Weights of a small GPT-style language model, trained from scratch on English Wikipedia.
Training: a variant of SOAP for these matrices, 232M tokens, 3533 steps.
Each number is 500 + 40 x the weight over the matrix's rms, rounded and kept within 0 to 999. Layers, rows and columns count from 0. Numbers have three digits each.

# layer 10 MLP up, 512x128, rms 0.254, rows 236-335, columns 64-127
490450497470410596503486514492451496491502478522488537560543511485440540517477502526556504475418514528506523464504497575542504489519411555503534450448486492519510522491531466535459557500465417
537485495514449471488479538501529510554428496478425516485549548532495485500430593497574573399474514492524529499547450484452519466437530541526492504484461465501495570490531588441478486485472562
579525511558476500513477477501512604459490433508503451559524482487499533465495488527482519539489529432492484512515535504438540459467516459571458494419495523481552561558526452539479555526502565
487518493468447473479489444473581465535488484398564466464457548557536555504459482496537545440486452496517528539503539502520509470514468557505532475463525406590499463532435474459573532431481469
512546480433505514529524507503474469529503542498489470519451515476476477437515550445499519574518474456450500483492500502532563498541523582564496495487493487435486468477472458497472542593511500
539477450475548523502526471426513478518497493478499507497521396541528502507504542533470445451482483572364598465465495522498483518554506495442460471532506511506502526526514485421437512533563441
491550532539487513436514468566493497492547492592463513434461483535452463527443510431470446454493481518483444435489518468448558520519453439511508455531467520493512513411630468460523598521497465
411570459456475563383483406490436540512505579550417430562463544526555633561455471450522520475464593522574474591527512567358515522530538492463520564522542430440475536377465495525496545479544552
527440541590453477480483458558466456483482554516436523438481454521450413484466541552374467540504490490451512532568452434476496550443526551562473521531451581504579493502464443449526507548533488
491481524497465586560484546460526553419460479555516488542555461565500484475470537485460590480512471488434497484494624470501488463524527480562413535495495538529502468482482517563498488533455475
526483542551531526508511523532516469575455567550438489507547540553499527521498467458506535529499497555524471472562504578515490531493505485533426526529502555466490467498530489488446512511424470
484506487541497500501532464506501527466519569486460511468471527542537499505511486511440514583499442509462444503484584565496521491449500513586499521484517528498471465486496474565475497509475542
492465492464537511460433558485489497476538513549411523470460521475544534387462424495475436495456509528494530544438485514439470402470510452497426534490483437447496453514519591530515517525546491
460449468462585562514493513482482425514594501469485496531480527509522465570535596492484482502537424474474485504442530557507514480515547544549438446475444486515474470480526503527573504476528489
464478469443520533467561492499477448474529416489492479520507595517522496438531459468506526454479512522430412500481509539525419511533534524529471542486539421454535481544434495465482541570496576
537550526524516527488500457473471476463547506468544567522529546563503471534567463412483483458491416487438558440451461520480461461513514474533490477442476553540482470429488478484465578472541529
504485463514566405440505477461511500500496531527465534516443494411464500466448478404451535512450510581502457512495473467476606461524492591549540560489516534497570489505513530495471462532534562
516497543443529523476461517488590576557508533512466529546460509463574516499464433498479505535484472533501573521529490495536523449494478536493459456484500453509515524451496476586441501470444518
524516581533473535506503548361520494509495450480495542510525448487483483510541546523495505527526443467526481561446481480521484440449509459522510601494530475476446562588492472513488498460556536
504427449512463472478521502465458548526457540550494496538491469490485470488516535446482429463477520469479473414439544506524490518517512516518455522429532476487549524503535467580493471505498540
421521453524508437422546471524550493479490499498528462556524463444498538518513536546473522449440474616486466506490560497464537481574517498561496508541521497562561545486462501547406476462470500
510431603463484546524471473486530409495484528519534533467528577476527470510556531514423550487504492387541451470535484526523477605443487523518481490455501485531566476482533509471515509541518479
542559504543506574494464558499526557501485527542529520502512490526481509477514427449533504452489489518507502521481485499505515428568498432480480509506564538478454488431478498454523507498543526
479491469542409414527548427461534511468451556441533389562523470466552482530519538443550480491446509499546532466441495529487458549522513481524496506499534395511535508497511509532472409481516460
451494465507517490548488512488513471466501480434417411460489459490547500488563635499527470518484483465502507499484497562484567529527506509528475512504466496478552474491504474477530570516470507
534612518542432451529550513472513520469480457541519486466530521476487491477497518566493491476520500410459437474472516498551587557459566562508560477454443519558455467480535476465569545540504519
452463517485434531528486517486467535520528467510519477492418524491471531471425471526465477495535457513538500540602489588523609499560540520493436600450440504480526478526438459469628513501517481
520443387447483467473535465455548476494518477504529504524471510584544491462527493470511501478535464534510482459521506576534475518495410457523412501481484432446514485534479439434520484474506548
537501549541392550535451488513514537491523596501508533476494525476487465469503523524494461477476478615451483425499538469472542505535485425476514454516497541523454465518529506455460523578524479
437500519444454503498539518485478501473539450508497465547434443511513459460427562467464502509471515502516523534518508423489522618468445509612470516440503423600514529502512511539493454455432534
542551480527520486549453466521467489518499506552496514469484549492511484449474493542474514561507434519508469530541431528502578505450518503489514510465518472494460479438513457568449488587521506
484457566507531483440519521473524526547499470526496548511537540508439538522522495470439585496573485525490521463484566456528475455462517548545581587519473536541468503537500478475498483506520480
450500505454483517525515539418489530449506487460547455471490460512486444520575496487417505496506513546583509521479495455405475573493463479463483517498556529510508489437542474440546547466567541
518535504544480455514532543454409490484471466544462564438453495533481465459470480514491545511427511482550543511477493515459493501524523508486474501489495503507583492469470482550520456518477485
539549470526490543472528475494510398513495521538439572543508465529517450492527504522553478555471501534514552375510483581569517483490538443502515548550427454515468501449553555487502532503501512
488501450499466525485455467521439431528518467475533561548508492425553504561505463515518503517482439518447434539535464488519488504540508463505470502530521547533510383484504479494467544477533466
502505477504466547461516511485548487517593472560438500459481582570528439559513515454465555527471490491487462469446488477490500498552559490494517486454523518489472465534501501464424482454463507
457481472589505534502561490550543495491452562492517533547481495536464530522520498483437406479479533550446456507465547489483521466537476508528418489519526495486551456461526491473489430486489495
520459509492501507484478546522432544595500502446463477486514513559493495481514504509562532480507557612513435525456564480416507482497551475575516500476488536405497470519504457520542450537552521
461448494476479509454503489464493436530543414404502538513533516468453463490539487544497532463501461501531509522465496478545473559533528438466472541527526481490496475503565548532512576513497481
619541541540502460516503488542488493537512540469501447508499503540501428507543547492430462536432512465532508513482484524481465509553540541411526445482405549511503479506486492468486426586568476
520577392426543542478524450516474548485425508475451499560531462572489484473446539456498529447505461536514499489485500464451475540496528433548527473553408476505512519539523605554588510520442534
567536498487502470462561482510544504488480523608525477505536555557538492514496549498527506452476490474488497529534491478523478487444537517469532521490512530428492461454463497435467512428579538
547519483446535471554453491516483506512468506542528553460497511470519495480479489530450451462552446517459537459522523593516432378419589505503501491470489534522541474515508518501449555524406511
471490442465514513500459497546529450490521443441562495515477555541472547494525486440506481490506503544479517557501454499519503510554537468510478483483523456554551392504541407550507533490549462
429531513539461422462533515530487536459523562584471500475552527558367518449567512488487525463449463495454452503440478454485542520495522486574470553406533450556496501517495467528542509525497471
499486527475485412396530475449419470459413449492523518503539461508513485543453566533468475471481468500534471471505534504509529461515476533529491474448478505516531493472536483531572475507493498
466417532498532520477559552497487521530458595534428525515522461506535434495481520539442532508495476505476457496498493470493548451482490515483535542479509469494568484481516460481520500503550551
478571459513524502439567590443545480491473430426448570521517516435580502489515607407493473535517460453469518524502546528480469516503536415503490483493533487576517493509475512489470529538503574
524501503516565437403560451449482549479447482471547553528498446475543465532453478552517477505548471532501489470482487528577464483555426475499482475486534464520515536477520487512538470516494469
544469447553450547498546428502532530540505517414548509583453470489462447606543490500546501548453502471482451454408459567514471479504533488524530521509450500524489485524491487472486549527526467
457504540468534459506537488463502428519325484506515499542476457531484488483525486507488477516532503493543486585475482486413566517428495441561485454441524489529458513554490592524523511508476574
485545503512488470523514433492395531481519466468500464529495510495445460418520542554448485553419488559538490512447512539518482480521486457502515507467428479503468437485395465477506507466481551
542473580505552529566481536456465497579489462507523455463494430593542510498494447510555492480438479550462503514533539523538489473596502495461507483428486517559485458448472480506547440491527488
563593550545493516442541499515510483517508532508575528483464523532463510553515512507478548493430439505474534463501491456616514543478489491445450499465479419509424511450447503510481490562535473
515469525494532532511458528461446538571507453511555475557557529504493471459524521526486523473451500517643506419518505461558508536436532476466484459454572472479536471464477543482540498550515469
556507484517462495456481473533527468459467459502501485478505453485371463515478501479517447470520456407537430488462538506508536463438528483498485488464515537434492505525432487513487522494502512
516504547515533517545580430465493521442499500498456451571525455498508455475416494445457506525450492509508529559521475506547485508504552523468492516478465520535496479487503478583494437516492492
511562590375517589426530586446520518432465496521530525484491486507474541534516510525502495473553484574419521528489461509491479506540520476484518509467490414530431471426586533493490403516539548
508447559471525456505512561499496517555472451498381549479494472475510487567512525549533547566502451528500460499391510466499440488485526510508480523492541554485535487534554509454514513561478486
477510457534583411491485461528489572442545423454457539460497426520491529480512533538513679438485481547514482467520467493504493549520511511533472484455531516502534515536507517534442488498416519
544513559495443517482553501462496516547453524554513480504448471509567457530464522462512485489551508478474495467487481487460546447534534453522477508475443490476458550489533575468514517526464406
511479510474488548505480530486476523545475540549516535485477467509566486558464456468479410504550589522560487477497577488479455524532545534530423509517511499511515533485489480512489485497470531
509483497590511495537485531490551457516529531562495465499501480588494466462483540498500575469475457528512542573517463444553527465567485533464490449455483534539424455446523484540477508468599530
486542501473446528387541466409498497503493573486441500463400502496465532558475480442517494488460525465528420536481467512484505499484521541502516492559507483462553562429453485519499491418501501
525509509473510553503516478486476454547351505529459442510571525536483478544534519577506565512500470501590524598538539491556534512483567482540408514555495528480517468536425521465486510447523471
476475494523563497481487499497526581512415496475469542536519531482475471465512512543483529528483459524518508495491508473577464548447512532463520509432536394527486445504485424535514492487523517
449467509549534553418562505493520555536516485528481598519564549466488412533512427496519484489506491548509562440477516493517507521548462511524469516427494533499496498479508501486505506519524502
506446466502457569532495480469519469506642544432495421506520462591522509556500525477543466458529525602430458453470472501546494465506517490550462492504486570475497545486588525383470505472519537
545489507431495437459475442494475503476471489516536522496502523473500517503442477478568455519543418536576463492485497559446488484473445558488498462516447512545436472514431458533518512499549474
512559431457530539520461525461492536447547459569570512461469515498520516604515480478524473459529479520602476547566478566503547520512429543538490463563567511483540490479541540464469500533463495
462519540474508488494466522553445507526495517510520500540460536506544522539448508511466539524590565451505491499418480538502559532498417532444445485479536570563479489498511479543479513486527469
460477519544515577464471594454498495516491504513576474489561476543399513515480543529437518560495560473461487471588463510496591526502426437528494464486508539552498506567503509452545476489508427
490458467502450524473435500474564577532413490476498446569523608521444484431502524538533494493428513515479448406477482511487461502525529490476528468527530459534467557550533506484516400478535486
470479458589452537405529492505490486497530443522551435512520490550453565497533467455491427476490562466577538533416503423496527514471451457552502522544472429501592564562498458491516543469538479
538559497471476512498550447472462512496479531538509460502481543530538482550466493550473551454563425473525462559458454523485549463532470511475560468523478555399454540485443514474524467491458480
451535535486494407479502482444510468488449522527514510468501455536541528513504477489524469512467503560492474441442472497429518470449508562531502468482550514522552465471457506516504528500462512
494463494519463525524528436519559443480461525569456521502567511470510497437486512508503514416503517537508479494508515543467440539584533513484478494499537524557476512543581406435515465451480579
523469568529459594471545557465467433427517474453542565528508529465505494485452467548457496454463550482478442512520485492460526597423495562546559525550468516486558460545605448526468508499452510
457471553456515459517503480487535476506483536550543570537556515512525456497478471500571492468421497463575496478475428481533559468421526560522498472436538471420516505557499458496494533488471489
494482475538523523597523457523462394598420482441472501571551509578439513478498553464530485417455458597474445466525479483477541514454472441588521479444527504492486546498575514441505530481449473
437513475492503517465469544546500516493499432438587469521485527470523478423532505486511499510486506538465472530425520512516475506527490505475455514492481499492491540440485538511524469479556531
538454500500530462531512445471521527441485510482481512503512523520449483530475450474471489497516505493395491587511520517482513549556445459420476500466452480502483533527449466492473493487462563
545513508477458475508483554579441524449456399509486466510455492505507405505572561483481541548519561487516478513527479487445490509500494470544439507453499495494484552538511482445511528477539511
541486538463447525551447611524555504468463493547478445479502450449466500552426553506495450450464490515539518516534512433538550499527506530491483495484597429491458515473458493447455530525532519
501573452478493516548547501457519495453511478526544521473502523497555519505447470440529513477534471536485412503536473585454431540571533466555500462469526488448488456495506496550514476499498434
478498542529478447463445437497513489505567473492528504495491505500579549507496480493499481477522509474535422493577440540436495454515490536465462496478437551551451557498507481437522449529451430
497526456507488486433539582435496464560422531518500544510518592462568536458541481579523462369480425444520420500507468456526564499569529502556519488513438504500465452445590539539551531526473446
527493550463480485477576553506464516544442439430528481534472476563486474475502509463447444466572382487543505494497471484457525477445480432500432497450557516601507548519474518496493530528504588
460529434502447539534513560538553521408455504590505458531517569503453422556479554484575536448542495552436512544439533553509480397452519482511498581572508518503467436519457440509523486582535545
526517495455505463443530498493527498477443459472508413559453519433526473540527528542488489528487515537483532534516592479491473487545512534526476561468570502478456516517499487467528526426533487
565502491526427536513497473489456472556530535440484468522441504548480471453508453442485419456479596518443509514525507497503425520520461558516476524533575504451478459466491503552550512476462463
475489484522545524461573463491493550487480493455456522475493463512533524478474461445466503526591457538565460548490521506518556564464481523492521571546501501551456530425531510470518459531524469
537514494521515423551532441431502539486393486478455494537473565476459527503494471464536479507472490551506427565473535465417523473576493461530496542512499516475522435549553532476531420467528479
599530506527489525552465513542520445380497535477545504453476524570489517500525539538444524547460504461634470561483459566471466491520571452460483499491506527520545437543518447488535505504515475
496537443492507535512483464468594485468485448564507502545548488473563552487491521508528551479486483459422521570459422525481508456498448453435545509489520509521512502516500508472550490538544437
474572515531502510489519452503548490491443508578538504459543498430463472447471545482538490448533511499434476532401484475492477485516537483483476514465481495512518466503447505517521445489522574
447535500536568535539579505438525508561474547480473548438526540481508528497496523545514486492525445495551476482523465498572529534474533515530460447438563430524475533520481482512469520458491514
528478486468490507438563525486367547536441523488493493477518486508413481531570536510508567476427407484523478522524489543486435534524505568518517480522478533410512446527471529468527481473504485
523549459494498500471529457456493531491456570495557517540508520584452483485505526511503478452552510444484449477486469453500468545516481537512611466505423471509501537493515509560494533422521488